Weights of a small transformer language model: 23 layers, 3 heads of 64.
Each number is 500 + 40 x the weight over its row's rms, rounded and kept within 0 to 999. Layers, rows and columns count from 0. Numbers have three digits each. The size before them is the row's rms in percent of the matrix's.

# up: layer 18 MLP up, 512x128, rms 0.307, rows 135-234, columns 64-127
# down: layer 18 MLP down (transposed), 512x128, rms 0.347, rows 135-234, columns 64-127
up135 104:473531555484460516542497542502508501568548535488512438588506492509492445509521483487489513556519478520470491527490455477417505475473482484498507506541534530494438463563508420460487433495516542
down135 107:533510505523464439540433496419453534507488466557522547496515503500535509430522463520560498467520492535486430573570463579541512517459485440485490485465459489528470519439467498522564525443512453
up136 097:642506457456466501552489484542538443549548478459495499583468519463501509500535425534503462475475523467469507475472485514588479508485399476545510493518493533530498473512485478487485470447495482
down136 115:475556473492461502487466533471517462460487430555490497492516583506426543471495459503406502495536493515526526531520565444539489481497427514487485525571492453572483499459409481508519533463527530
up137 105:462485486543573534528467496535510468461482468501497483511543441431467534519546447492520476576477543527566532545437581463509500517526500546466459554497449485522527488529559462459548606545505520
down137 092:539426464536539505442524516511493523497520563420473480505472522425565540481595529471408581525483514524482462518483502543485490489512513536469542481596480500522540471547486538569525461505511548
up138 092:534519492496515504482436477548479448472513495489568524535528504437532478513416545514529507480570512455525496524504540546425433525538493498492446505524484540515490398514505576503550539528451547
down138 097:469550509498512489463512549556510552519471462507462461454507516422508509492553431551513571447521502491498507515527512472470515454477568405531519504424415538490575506413534469477496490493499497
up139 094:472531519517491489475500430454493483525513487521552469440484555498470513462485393474515511538493434495552510489545551464487562488544465530498518520487482506523516491496536513475527466492419533
down139 092:509370513491530525549494517565575391513525482504523575478463540456518522504496527519504450528516532432438470481477515571502502486491515481533547480464478477486523549487538509478426510539480449
up140 100:487473449525469491597536481577501525516413530494465547463415500475529513464473473537503469555526577508458535498514491432533521446519486525530519439531456531454491519501609495485493497501418547
down140 085:607478497518471546534561560559547534489535461530554518509498467538455474509481490519502470445532602496497545508479517483525559480514511562477511563560501581546552594540524485537545514510490501
up141 111:540545550514543556515510496412508460489506471491467576550501547457513504475483512484488491531485437529489476478442463513525468491473498529462452525537435491525464451500392440460452509471455445
down141 122:511526509493551535529517504572452464442465507569494532495507580533464505480499526437510554480482486542499581469456480580524501536577463529572532536521484491556475520445493446457474501497471503
up142 101:520475520542523615491445502518522492513468476428516451458528479494430465467525452512502466461516534522576469484537448481522467451607494499564464513531483470508482433537515493604531512549511545
down142 102:459503529603565517525599457497465434460481488531605486515445501485577541566505475455484429476468473488496519525519517519432519521472497489482581505495480464475497529468586449513463500454546540
up143 107:548505515545421534557483510597512519501476489471454486507473485562549510518459460541505546498468508526477485475548516520421502519452511441545532503534468413575490439443511468491471415585524482
down143 107:520366512510548485453513494481469448476473502504529480474520536523480565428464490473452503534468487476514525480569479528503479574536473510528446452473521472510568497547475444495423504493471524
up144 105:513479500538513438520490433522487444403481503496457457524423533437525512534474463420479537518454555553428546524546577527519524513493491555500498474524498547513502498525444513517477501560498555
down144 106:535468512495556484513477505539453437474501527506522510474548474479548475488487527503584525556476549521508453542566493521417508461524473492522514517542542513487497570428541547468486444502436488
up145 103:470445484507469488583560531537470515472489500493513474508465504497516503442531599444536593516440548502526443523452455545458444482522500526616467417487516469466505467530453426503537465538548501
down145 105:527541531496501499456458504445524444503462437486567541521536514449509484520525508470460468490500525517454480495544538548485531450517482518523447477548585502478528517533459526506510511523456497
up146 099:491498477458479549528470461510553558467547526507499448544504500580585539495463492504497444495455578490483517483502556487455511502434477458529519524534428516583508463506470471445467438507478524
down146 114:493547430555473473502463566452530448460445539649466480482488472484486451444493506554442537515445523490515516510490502550419594480464461461530529562510492536499498511583499448532535513449513489
up147 103:536470563472484602507443463526549513518491413533514551481539557474506457517432431535434547537514440498604472472543488531520502509533486491489527440509528460508480484521538423527480454540495469
down147 093:512569477501483554526521568495476483491479531473495450467518567510445573512555428467540541489538526507556494518485533516524511528472510487474489476564474540496518473477575591504476469552488507
up148 092:465468540491510535542540473440516463548557515539504567480441553475467578472461543501491580527508423495516537499511505450506484539483533446521559556501497493418528527481587504539498520503483523
down148 098:588483492519488524577484486454453504531511541391501496490477572502549491576529531483537513495501450483556484505518523488487513497507422517496508535483577485508491496565540436467512520530433424
up149 098:503509567564510495489549570477515424485396523512572441555524527481487491529490471552549441505516487519494512517465488486477521493496539545452517425503468529527525466554504532465535502539504473
down149 099:478510459549484536534520544512478507462526494517443484512572456467531444557530481508544433483478544534533501545509469492469545496555446502546510496420413510459571454547510540525555513505541524
up150 093:452464485376469513554475472531485460514486529592467517573501444486486498550482506439460489488474504518483516602466529498493517539557519555540582542558539478503510580469428576455522501485455545
down150 101:490509481480494491474490586559470549481516496535485498463453480549515504536552504509427457581481553465525503487587511430540497460420511576521505507487528527511545479478493383521479481471551517
up151 102:417485483463523527446530463533522503426430549468501410526552455528533489476496477499494508475435527483499437464499529542520494455497496480476559478581452491508537495577490477543504513516496512
down151 091:542514459477508530546503482557598480519423476562464513465540524497507449544528531512480574536509441483454476481483429467422513504529477499471492460500517526536505430476508554524548521530545494
up152 099:521457469505509519443500514474465469440494541517501503479617444492525491501501436468439518529516487454542502435487540465487457515503463550568496471514471469540474542509506543525575379474504496
down152 097:480466580402508505502471574450568537495497528450439505497493483484590470513447511499526444490487464511498554484494580507510499564556533528413559489449493531489502494530479453508486550440383494
up153 101:493443463485473498523475464435489512490546495503470489455578504500448489487460484547487530400496491507473538463515534494532495416488575505419447515482485466524484448428491473463490497399521562
down153 097:436471495505514539556390472478433442437586506522468493493484457495436486507482452478436497472459469566467505509485459501467542548431508501474517446507559498453472480481539472577495433466484494
up154 096:507543449459543521518500501457453465496507536522463462537546525452484448555478556470478441557528479582464452497512556633503508483489479549429529443449490457485498522570447493472466439493457455
down154 096:508484551549455451499546508538504522480503445459583507514476565543466539461479563518515515437436518454527577491517444428490488541515472500530491552394500550556469461487451492466539566499499525
up155 095:526482439522509563509530554490481472474416537451492517508521540437539516494494415556486492536547484530479547492527490535489502526471538558526515489469538490507493469459512477476473544449565521
down155 090:590502509445502451488506501494482503501543524552495387435524466487541508504473519477436515504480570484426512548526538584501465420585521466473433511542522509574462559533538516472569533496548507
up156 104:547543442510448566513552503450561406537530483507456527482494462483424513359484491517498488552531501506417533453467444483507504419498543455523490526561484482494453478555421529440494483527498538
down156 109:494468477453506402548510518582508465500533511476526513517511490534468492466509506560499484401457511503551556513530558464545547543506528529476507529499456538505509551510481526446430544493517557
up157 099:400497590475492484490494488463553440469520482509533463602430508491445505471488513455509379496511523530530521501488485511484566508523520507494504517516527490478487500467467544546513513489542579
down157 096:511539433507545503478537543527440515444529577481496475473481510566488554520502501535474485449477433446415464497483457513517520470492500492440485481502467540534490407548526505516496533491444513
up158 097:522502453508468499435586512586486454472534515515424419490468505542497415448479552510518578517451508504487486533564543494568525543535549523534502522539588462560515488604488533519510515569569544
down158 092:496573493458559525451493434478495585478469487512505562525574467479417575569560524540488551447540490548438531503428569532474481464547549466492504461465509482532526519506432507596538509458513543
up159 099:459496448476504519493543536522420488477548499510475530513450481430500542485487504476456558496478488484511509556455561510552553439490508510516524504522453501471463595460480472474469464473484460
down159 098:533421499494443486504548553478443490520489506437501482514527471574523482474477498457511506519507438502551544447519469496480447499508578541508488498527472487588514460493419511471440542512583484
up160 109:512461436552502515495511543472436492617475575545475474508507562457478533474523540518485505453519525504527491441516514476439453523513476498550495505445513498566545469453479503494464547534439525
down160 105:494554470506462555531531468521493499503478527517466491483529466550489480552466506520475572546538556538505504528438491498490567584511535419488525459524446456544490484435542488499544459488562519
up161 099:491517588542580490398441449476545477580493458519519511591524428448459463520494409478493445502555468519528548441484480461559491471428540500528474434491493463488540515523456515511485471507483523
down161 116:522517492457422456465514524476492541535484566460478544541510464541496454468498495544508477517537519522481522498507542502491558470521451531489556540552513440519559538494490453457520498494433607
up162 098:540489546458595531484581551446509471517532445442466512503489503464502481511564485444506494510475479508522467526480417542522459497542443560488492545517480522496426517544523461533510437490437526
down162 107:529536469479580479438483449497527467550514501497459544561487503458485504481515516375439472529547520514509545477480486512496559475585524514492569432453505533499505460476501456436503513421482451
up163 107:497427491491541544543494497546474476510451531592505476507473531535518440433522548493473467482449415530448574444542520453469554585501545410497503551533545482550496522481461546462469502472486555
down163 096:503489542477469498497512452508459605487592472489527499509548441428499551415417526549474488465548459497523506413493536527490365508460503529492460532513411530528492429565523451463551521473536516
up164 107:518491507514498477544504487515441527528483505438472504485518489549481537487448443584463508491438534511551479527536441514515516452453456430403520428549476467506543513509456527426491476535530487
down164 105:514445529470468479527537445499499471494514535432455545474425528439510549546572452484508469614497507472554530475458491570515564579531470474500460469546490587512538473545478544553520508500509537
up165 101:508508495469510410499486491553447492485547532481436482475462546521411463426534507449564553469501479524415520490555526550484463457548471488508487534485448520502478473455518463506540520491564525
down165 093:475477504478483581457493479429588489501446525478531490514464523455574498503521435516495488527487523521580526520420454474530530497526500538465539478465484570531539508519500556482454505474471464
up166 099:490491398516513517496490522497546546521488537453467532509522504481501458474490530457453544515505529522519595515431458495485562478552484435456503537536546584540512553510526450433468487519535523
down166 100:515518524455511490497529467518496518459438526504441492481511522506475452589380561514557508457445485486458487501511562418570514483489516549501565471511468505561491483499476506457539538496525482
up167 101:473462508485483463564430489515488556471488510490529461405476481491489514531479483511511444490509481530484538479474538591574521407560591524538498512526472479450541438528498528440554480494498522
down167 095:527526475569522556484441594540540513495485494482562474512550559489474436523507488469522559516544481500500490476445504475499581541484532437588500592506556556462596482526491459502513482549470486
up168 104:414432453468563516554431504486552535430515521520465448497551528517514543492537454553493519470496541495438534498469549486523508483542432593495492566476474529452471526492520394487504509517481514
down168 115:556471502476504574491492468546530554454475562534365496519527441501439519445586541472463580541489450491498533556491594460543506503529487493526475517464505502542474498459518572492509468491530412
up169 099:523526542546492485499520501462481502533520500463460565523502530496567489510499485561507469502509517493558476530484516456565517432554512502549489511571501493470537514511434501534516445537439479
down169 103:465494591471497505436575624537490512508549399522531457533506527442431503471525430478429491479574486475473496504481514491498548486483533522480493512522503550495486444527481537489502456462503520
up170 096:531478545486433464484538430570457550580492475462505527600508521473482512463473527500524451553512582520524535584508530429437531549527512487458526500440496444522500494499493456470494583473503560
down170 085:485526422480560511505525488415434443487561557483491477475451534512549487451580562443508523467517425489465480450541527569558471482484535547492448461483491530464525508571550572534493435492506435
up171 096:543552515546520489548485532435482403512509498456510494431501511482525430517559537427568483515475521587484508411565480474506439490485424514445569533489473506450447446540450459510524501441479520
down171 106:505550498498574514482567456548497588498444443527487548529492478574514524485442498571463507416453500463494466550507487463421495526542528532515510447457576489522521507483539510502391507453604520
up172 103:451501491564485468468436549466436565459545456420473458557455476500546461492368585505516501458436493498492506477467516482540494465501561473510551511496515499450487545577492465479485523467494463
down172 096:593520594506491434528515556516514501543514499486462469486521584544519519509581514417542489588521510576499471505516558476515560496510391536483564510457526460481488541481471515539499523488441485
up173 099:488548414502590512486462504459533542518425502487444568536479504513507460470542556481549497498491504536551540483504515479440439390528525518454493419573494521495542509610474458500481557512492518
down173 099:417517475541441503498534454503502578577543574489580527571504443521513551512457515474494502495505475504492477494523500516500578618434462543503518586509556463431450459566503535482516459463502415
up174 091:418481447482525536461478537487547538551494521495464495517550478486511514526501551507499462478534438531521531468507471491466494467511500530557490455527544484440501552536502472530516459536562613
down174 102:516432460500510499529496483487545514440528423461516473533536502515491539511526472476497431509452512484492502491514535588516496545493475529422441528487509492501536516456497514490495367554514599
up175 106:486505462469471493545551468459552473498547500554485408413532588480528570487522543480463459425468550485514518402457531482443556468508520509524461463503456512494438522502508460448527469517495548
down175 105:538459465542480495491472589448423498526425541517526432574539457497459504503509478506534549467489463534509506493472443426468462497460513528550488463473408592472453545486467478477509533430580510
up176 094:557451507478545466543511496575497476523463515513502527486476544492439461473593447469501521441544536502515505538581525549562545485545499494579554460539496462520444490539503512472521540543528523
down176 104:486528428534458486546539475487468542464456487498517530578508530515532478598436424510542533514480480490563513493437518584487478455450495506532439509511482626508503506456514538528457579477468533
up177 100:508528472537553513469502508508521459497500399446448493571493459424479437531497478481513509456400486464532508452387472527531452471458530482513528550553514501463518438493524433473537545568454545
down177 113:488531525525479523489510512503569423511453556557508523532517515554547471542489466514518520467484498557467454472499601465490578536515467536485483550526569471506503482515485553503424464490486369
up178 092:523511502546481473489523512503502546495481458461451482536519491466579504357513493516508502529456481484524512452488511510490554491533447458517515496434422583422560466458428511499515489483523458
down178 091:525509404498483551508442480493498428526555518575529507499443521532491514603464484533510468478536530487480452503508459509492459507507539564535517563447546447551445516590512483504462535544450585
up179 099:483443461581485574559556553556504426432483505452409476506481461503510463444458515493487541502519389548473503448477455516523527504475501553553485475528513539514477441498580495446522456537513480
down179 098:526540588519491455525517531473474550482516501442494503504514477476470455517412448447463480439450531501505473432540497477501535541552531471431502541415475472458502604535466465448468501447466574
up180 101:573441517515507534529532489605526455511557487506496527447553456413561595532485443498519451515508526485472537488411581506493479526464464491510504492538499496532570457493491482606539474513508534
down180 113:493526565544528498611496465397496529497505518518518490496485535511556512576500495474541505550501506556550456517480489487556531527518459428448512517551500487482481577491481556434467531415423490
up181 101:504503499526521504438460533415518524501512504488453504533503531461474499478537539542589523572500510524450501511582500537457514547512515484526515516546544480471458442475646481498607536507539525
down181 095:494545495484442455475458482511578478493530508560482566486498511447489426527499515459458489498431560481484482523499538508508530493438525514466553514501519455502570530503535483463590475503464477
up182 105:538515527438576473548482510444498514513524512445428506474451505445521494562467556501490550472420511566488550451526474536526497481489443480473465475493471450445485499469511537443460512557527514
down182 090:561572559454488450509516489512470532452551503492493433562531464471503426512498510567479481533500501507470544537466504520511493464512529516498522539397541528489535493405475395544544490542529519
up183 101:469512476602454573531473451480493514474496469503544454474471434467589485528440451528484535467523508456567542510483554517506517566422539512480535549487412471510474528520441472473458378533557472
down183 104:432533514509530561506490474459540505568586529447492614478475524513489446539516499460476481489541446505543498546506523537567468483556571466506513473526539506500523530478535504523494474478554404
up184 100:464436531502500490511507465473473524479515488546485535487435494497575520504489491465528472511499503490479466539575465498570495449522483495552457453484522532443554584490471497456475516535519457
down184 100:527411495643466568450528514444432443555482487500525534539517485500507489488546496492524480522459473586590562500541490498522558554449542512512536463536529430517465556482494455481513562465473505
up185 102:504455497447529490521518517537414555489626542537481429551524495481528442519527505504525458444576532450487481426519476451455456465503475475502530485470519465496485462510507483511473429511452539
down185 082:495518519512461488516501450466507533528408535419495515504452470513460497379502501519460447527482480578515513531473480482532461550479490453547404531556481562461484551498540535461527496451523433
up186 104:421476486484500440465519469547466511573551522505495506499535483476526460506474455534507529473559541481540533472508475456469462526507501557468531573514504432523526530559486492561563537468546532
down186 114:452527527504456490539438616519523511461474523585427506450461548485432511468516576608426515494532468515485459484539523473466479484524493463497505498412515559518455481513475477500535537486527480
up187 098:511509503482524477528520493460454492559521468556459467472445516521414425510553466533527479477469503535477499513416495496525474420483434442448496430464461523485521427459434484489556456430474472
down187 089:470497499538480528506500465515509480498501485525522558490505505490526534518476575473511552499480523460535541509587525441484545534480528467544529574429424509467435554526458514534429528554467543
up188 099:526561547507557498487555458562483517514506568562446483518533545476529524546476432527530535506464454486455474477475550461480438412471484528538482515515476537533528468555487550509459564482479495
down188 093:445488400515439511489417541464485430495517434483488457496506482574485479473496502483543525492497530516533512564555444623567539530489469456465562472542559486501507514515459434553593463509525524
up189 115:467509459450439481627515480512443518541542523462515494484431518533503462430467439490472485485506479553495520499540531523420506464490394574546496480526468457465555539450414521497469508453474517
down189 107:551518503548476550414494473473591455485546441536484521524503531469620517558547500511556454509472504544430492519485529475535502466490476395472523498527466516480489545547468459493510483536459467
up190 103:501527470487462525427422519511453501506472553541486469539491500476501483460567457461466519555468518492519505532485542474489514521525498474578483513490504459584597475612465439441557520522489485
down190 109:554505527441487481456454478582522498516526446447460598425501525509520509473488529479533523434496467484503507443567599540483549468463517546515501477472532569437493524407433464465516478540415509
up191 099:530525505552485578462506561499545544530471480466553443485500504430467493516530453494501478486471547517475555511537547493525446528537474483482518557525505528455476522533423568406468534525541544
down191 101:517486480515488509460491507564544482431517414532481482543490500532541465507458475473528492511478528517520564524474492505542436507438483550518519496617502550486457484530589532547501406485488503
up192 104:507500538560437532424543525535491555533423440396496527510472487527452480487489463494509568500541523427438482424477553493457529508508607529531444534519488444530516521477424495538511429491475511
down192 114:575498411554545494494425542545521500543483470499499518513463447523526461483471588416545481492520525465493461443442471520480534499526542578521486572500466481552537488453530457504590547538452487
up193 104:496538517439469580524443535509514476473512533514488483493491482464498540478522443510544512441500526480489487517537438501507546458496531565440533509563442471494547580521564374514503450592511458
down193 102:464554493490473488468493476498481462485509498529487407500526502503552522523524488453600494500502535363422533444450451510434495560477498509514487538499531398512456491552550509542515493509446464
up194 097:518506535508448497592523513486446545479500508502483475569456466447483502474521508501437548502498565462594513560490478561468460444519437468415569494476452535526504457515532572485470460508530483
down194 104:549524498496490539517503531480540510529444453523448540493604512543515490510469485397489463537505541506500556450485562462507579570504544526512513529452542535498498438519441553546482550577448432
up195 099:427507553519437578503471467437489460489492528473502472408488503482505564497511456544537532461469546486482492527548491599475504455446459532495430507456501484567514557579455506553485436509489507
down195 101:479461493486569523488475435516583546544506562490503533500539488427414466496501500515504471526456485499466614439491554448540549490511517496499523511492477480484488396467513441460465554515563517
up196 106:467503541550529515517571493501511473533480488527501534451463418524462521504510508390498469482406490496358457481500500458509491471461563507539520523554529581506498478490526556482490494475510492
down196 102:497519505478486539438513595541490528478491480452493470544505507584495487466476436521483496451595441454502504581504453554515531556609518438494497478542462451465556565533432482460547485457540477
up197 100:513423500545500533502534495489526486424503500482541424548465556522498479467556492547552563525470484549458541470499447512529442467521502479554487464462533606541494467562485525508561478513479503
down197 108:505471475534449489531500470474463568481504571519534460501507548453517422532526539499533478495422514466561471399484479531497496504489525549548483485524490559514426423515478438486538562495548478
up198 101:548471485473535541505508470488538512460468497469513492506450546435510505459509469498435478573541474472514507466540512538520578497450475521464537468470461465441490498502422500511488486512477621
down198 094:498497495489421492489546546477487463484495504467542469505477463497549450529489495490514540435442509544437494530449486510529526475523539509555504530486494508598525493439514497481531524471538479
up199 099:509485487498507509436569495499589422555508485474594499480519572504505493531427407454483499560525502441502491507477498487487541458499482479502494454500465542454515468449484529524501451472512557
down199 105:582502469489562409511483521513498440430496545513598549490540437527491495515476519458521489517461505500419389482495450521503492480556542483462465502491475437466502518607483486521515484454545528
up200 101:453447453537520461492509511485518547506481486486531545463511495492527561483488550567524474481457550476472422463497513535482446497525459501563488363501476431569458549556359474490410482550480503
down200 107:506597474502432473528567455482442530519526496438557529580574525477439514477535455510551509512472484497440480472562466461528470449520488523563442560434437521492543573531519501496466489469478507
up201 098:460488496470485539508454519456556518491554531486504502508527534513417560472528502465511473575530553556530504502411452455532566542545514511462520484522497500536506564427503490436509518636540506
down201 098:414558466480515496498517491526474500548480566497556434485556482565420519535523574507483471496505485538614482513501503529516451501495501530516541523542540437505529488519553482521482462548503549
up202 097:553558461498545491493483463502463445513582489508458462468558476469480474441484436488534575574513522511465534457466477538498469454475551458478472481501519490508542538575560523506432521490563514
down202 099:531510498511482580523523452430499515550540506566507522530521459546476510500469538573492445460474410496527470552486473480412505555457520483562508577481454489483504477478524472525428513456517500
up203 094:471521469525472508558504460467570430419511510514526485494435514432555552503491524508463567533519513515487466481444500417476512523537443494477495626548444538477386515543464424566484455494551526
down203 100:528468512518515518541440530520488552512524513493512446543613422519506518489492496450498512591544528463519520514486604506484568479484462472475507534597453540489478479462510511456479439444541492
up204 101:378520463473449519459454493479465460439502527446481536490476545498514440520482550563517540493531494575503479524464496416476534469511489498601515520518558495455526566543476475482562495530477558
down204 105:507433519468493496511490495507543514558486478484572553520513490510449486519443496497456472434570504517434492527551488518556425530558525469504531451480459534497507480501473496521504590536468478
up205 098:479469482423471527464556492504445526499538446473513526577513466486538490563501503511522529440461571529573472502497471536494555444511473517471499494484514506526495498537505441514547490487481522
down205 096:523490467433465452521512518468531570477404533452433486476488524466436629489507587458529539486527484495469514484540476508532481458510482480504481546440469534477473519487455488551518540514472534
up206 101:526491518516607430535471521512545483482481441547455506494432498524497463466488489574522551514455439459448467559477600505441428479455464464499510445530474538501517494499481522492508599491503501
down206 097:455469488532468514472489588550409450495484486541539523528475493417473529499416428475474473530546479463493575462478470516468488518516527498522507502468482471497456488513469416418414452511522478
up207 091:533547444496519437433497530506448430536552498469481497455492540439541566547498434511543408477452516462451568509495521519543464532500470536481476485414454491497468539509504453514517430471465461
down207 086:498514463529504565586501461502607520460478518486532503488562518547491467421546546510476494463495463508520434464478480528517502498471544466509471499384507515498528475470469573509470597515466510
up208 097:432554407488526571549484494484468528514454576482492447493543548467553481498512500482443549518509522528447503444489467443505403567553525496524456521513556421467561561494515486454550505482500552
down208 107:504475500548501430436539504507483525549542453441519528436452468500484478534450471485461539468556441556514487526471547523555527467524488514437562450471476573542541505455401516449490523430444535
up209 089:517465495506520498562452565481504554523540547476519488547576510462439463570556456492532458491487506543446568502436488469425547438485469514533537522523507479608429551501494476473486489508505558
down209 082:500480507540570465481535528433484520526507432426513522446561468502521563552408505496505537510533542402486452507494477511518465561554498475525522498571503504452557531482463506534469498576510379
up210 091:402521529433481529498504474491435579415382515501456467466530493454476545536484481459508474442506420493477533509502551543506494506429445534482455511606479451550523551462454511564587589493474536
down210 083:545498539464491558473467489481567454534486468510565516525523467503542525504476444549514444418455508505524545499506447466562590473586517528574484482501495457543510491536525487518504518452541482
up211 095:566490479410502439493486464536526482461549493431461457472501484532474491453478570547580470429549526550423530576529564488504589551549533468481512491497503496551478571589519456448496471547451552
down211 094:500486550574472529502525545502480552465518464563546510502526536482529497525529458483444455517501517507564519438476418535450494484482515499490554454549503550462497448484486559521489509442466465
up212 093:442511502425481465509500468478500478450552507452567471467497503565450523477427496451485454508493506504502585468424541572539602531543541490564504436509477546519530540512446460457555467491516583
down212 103:494558470504438543510492543581541459442473587510541463469474583502480435517487434490532506483496454428425508451475501447499457474541573538500447465526554524516554534493477500530479528549434471
up213 100:491486465525566513449543518538464533471419516530575463534480499458554530507454504481440578549492562501532494521519451503524551453503560495492502491497554534454532542489466474508515548547533473
down213 094:423504563554531420496494509497509584467459547514454509542542459574485535521496498489556564496525500482541487510566451481535506472562518517522459563473528496484495570516506583550387537476464529
up214 104:444499558446580533568494546443481485474454531541490463516488464518451542512535463533546462478451472562516499481524545496532484502493529539497530430561506483494453500564492529485538497536530515
down214 103:541537531488521503591496469480490500499384500488494497467443525540524523517522465465507510463479520526504471498534511499511471480525465509538525499613476544460454454518453524477563515444477520
up215 095:577461482519513478549470573549494479493406476468478543463470577485531530466435551457488465490461469444546485501436503485437573496463503535517511487437486503529445392515442524511513428467495565
down215 095:459526525484489478500481541524502473452580498592565482517466422548433435515524513577493521481589523526492424437527578508496430485504513548564462541620478537447514477594514467478535439454558498
up216 100:513418579533458411502554468547448569501523455527465440506511485479431488558450537452429460450529445521456403469545554517507556468546513494493541528508457527489480489484453510531483519503489549
down216 099:468482542457517522434477454479432487478461519460444449457504450517526532445518558493560506473437479483469479487401460476413528540472483492513485422450515428532479539475552460509488449470474519
up217 106:461499434462434462555483529532544453477539541476482503502579465456423515528510511516499490515412500538482520564565526568484471492548492497512574532571493519511468455594526472472545519584503461
down217 098:492444487503461455470480505501476506554510565492459515475475514469499485496473509455557519516436477539479593548482522449455554504450465557482439585500616515508495460525548551536518428513539519
up218 106:491489540428521515475485579512487538465537491453510492521464471517516524510486496487505460494442488505588430474498493509470551502531461464571515510531533460546485475452477587449429498480551518
down218 111:476559499539517483518571457529502514494466535509479510424470488559539553470402525492489512481523429485485518432537568503529574527572486501538485505524549515482490440537457478514532541550498508
up219 098:463465489570528482531512473512511542592496475396470543575495517533534529468511450491487544420503491513448501442558486550506479388505499557524420448488461477461531525556481485487457491585538497
down219 103:489495510480490482514466421508496416556597449518497547504463477550454454466516501476471455532488504474493527519482514476532488493445517441517537475599574456496486514524536485472528513481486448
up220 109:508531501555539467566514443494530467453530540472484494508462457527422603629443445490461533494477523524516539538451484575501473566538463465504481513539522562526510452459471515508513549518534462
down220 107:489524477473601536473569463423551543489448416502543472541550526490546556448434518529471463532500502445482561460437553511466523505468495507458479519499504532515530573503439483524559547549492424
up221 102:594494576488535512558477429543573453477457511515513515511459548465503486492483472489518507438508502608487506478481525506508483484501454496457544511499505441448517574506520531494491561556528513
down221 101:448491514490447460475475495530501531468514524499487499543506499561447536566438510564445472515489528479551544542502521560467490508584481457509550459548474434580482482466541438519521480428451538
up222 100:434516510479546534444554458426523486485544505508569474516414499480543453531466483530440520529555430537468445470541536516555493437528480517524485522502487496437470548470478464527543461484455428
down222 089:555523472570500489516492544507488534502443573462408468479530499580446541510565488496457513562441549483541474495456507491477497619497471463488489475488528535578507492529497508519473559532461620
up223 091:507440459497531486431550482406505457485497556456473467507478450480490445505462520469510530485487464564484533535560519499589499461510480497559490422506507517523455494496458551509506563520477482
down223 095:461546492507508486526507550514553470445523451548466475493560454466469465556480499531435468460544514451552563507489449496442550501467452492485480459585491525522510525517562518505474448521576471
up224 101:515538463495475427512549435444468512530524555478439484504501509523460458596481507525561472482502615492505534526505556494513483393460503485572517436467538516471572540510477547522545474433513526
down224 100:513440561488503559511561514526509443548541492483456467468418465506487500486562412544460552548488427457505470476459483518467500569512479447510496545476441483436457523522483495528516453480473444
up225 100:518540480535532535539572461526535448440491558486512473473530410543476498496479523490440531439503482391523432537482482507490518435582469532550526470562526549476589525554464480508498560485465446
down225 099:501483456473513508524473499512501495523504495434483498539543467522500476498492443491519490492499446504471377491431434481480468528424517450468517483487449430488583479568483477492479600463549492
up226 109:528485471472431456468504471457467475509543519377477489524451498456509600439482441508493483451530529447542582400505595559576441466559473516448511462523486504508490514491456557492438481521517506
down226 105:543465496567485529548446515539500480490513501516507594452526492474540477494478473463470453491516458496473517568421489491564486498423489415454515520463555557419510496503525470484426538475477419
up227 104:548485493478469525483490546516543523528465470415516499465476550490477523574533497475512455464528468448508530478471545574488556525616571438550472521512525498432520572421500521526560536457507544
down227 111:490495517529432478528426493434572461549460558458495519524519561504459511505539507491442496463483459500466481429491415454578551470458496507498485547461504569528439504559439551553462483551497498
up228 098:536537517552463495506485486390481490494507526450440520518501458516526485591456545482469556515457474432457583450456510488511490499493469545438503517570434429552538499543512474471508504508471457
down228 082:436514469511517529493495573477484525493473523539579528525496546472497536433520444473538544519464430443525516416451441579544534486436488482517515476491504508522471477484474502464545494476554499
up229 098:465467501490479498500584513509529472499425513479477552493487530489482456474486523507566452501543507435487528528510509560501485514549447387486571459493462524489510471487482512449476453439477573
down229 099:518554525567496519494441548483554575485427452428535516540511546479505473482540513446513455526492480596489497518525471416452465466453554537497468512444502493424516516506507398553487552448549527
up230 101:454514454536491491472444542505499457500564521525491488480455536405533481508521475490545517518472462576552510581529429468458505473531496502528566538545538531419496467461480547515577434486523475
down230 107:530494541489543494459525500468447496505506465526512573564488433509532470560508552503506520559510448578503520502507488517485521552552483491487473479549552432490500544491464455530457417508556473
up231 099:530480450480492536510542522479473495462518525571517609528489507496573511539509533436471488513562484504499504546424433532472482467416488469538528497438501503529566503512453512479472448450488566
down231 094:529471482501534441540458465574441511483453513566436389495482499435556544527492540586520489513565572496568524514497502540506527396493464524502474509449461469522426500483548469518499467451467513
up232 091:494540519547590587574489522490458458469493457479495493486531464536556536449491503479509466513504543505455477493515429473468501475482551549484496397518476524484560479518511471451414510589549450
down232 086:496481530523509501456431528531482488487506557479502449488483542551444485528523493540484545497463439524469496528479514530528515425549463476470541538464526488454446458477400425512598475392516542
up233 095:465472503501516559544468479502561533493620558454425424489456491504498520478449491567485459492470500453548519557504455483452503442493480457421514523508487446549507563545514516473469554517389465
down233 094:527386412488479463505547476440476528511433516495516594520481536481545528533543462533442562437473515497455461446498504435495546507519499545488468504442445461446501492501476478522531456455501492
up234 099:482442428455514505509539475464510491480488520497483506468502565521520582427557525475444404447467523481516487505525575468521527502527394510542471432507509406496490530476452513448454478482544548
down234 098:449497503466513488503468514419504480510564379516453520546417583507495430435503544524449431495504535555518444556508537467514493464510531530531548486449562508477516545490532505504553512485480408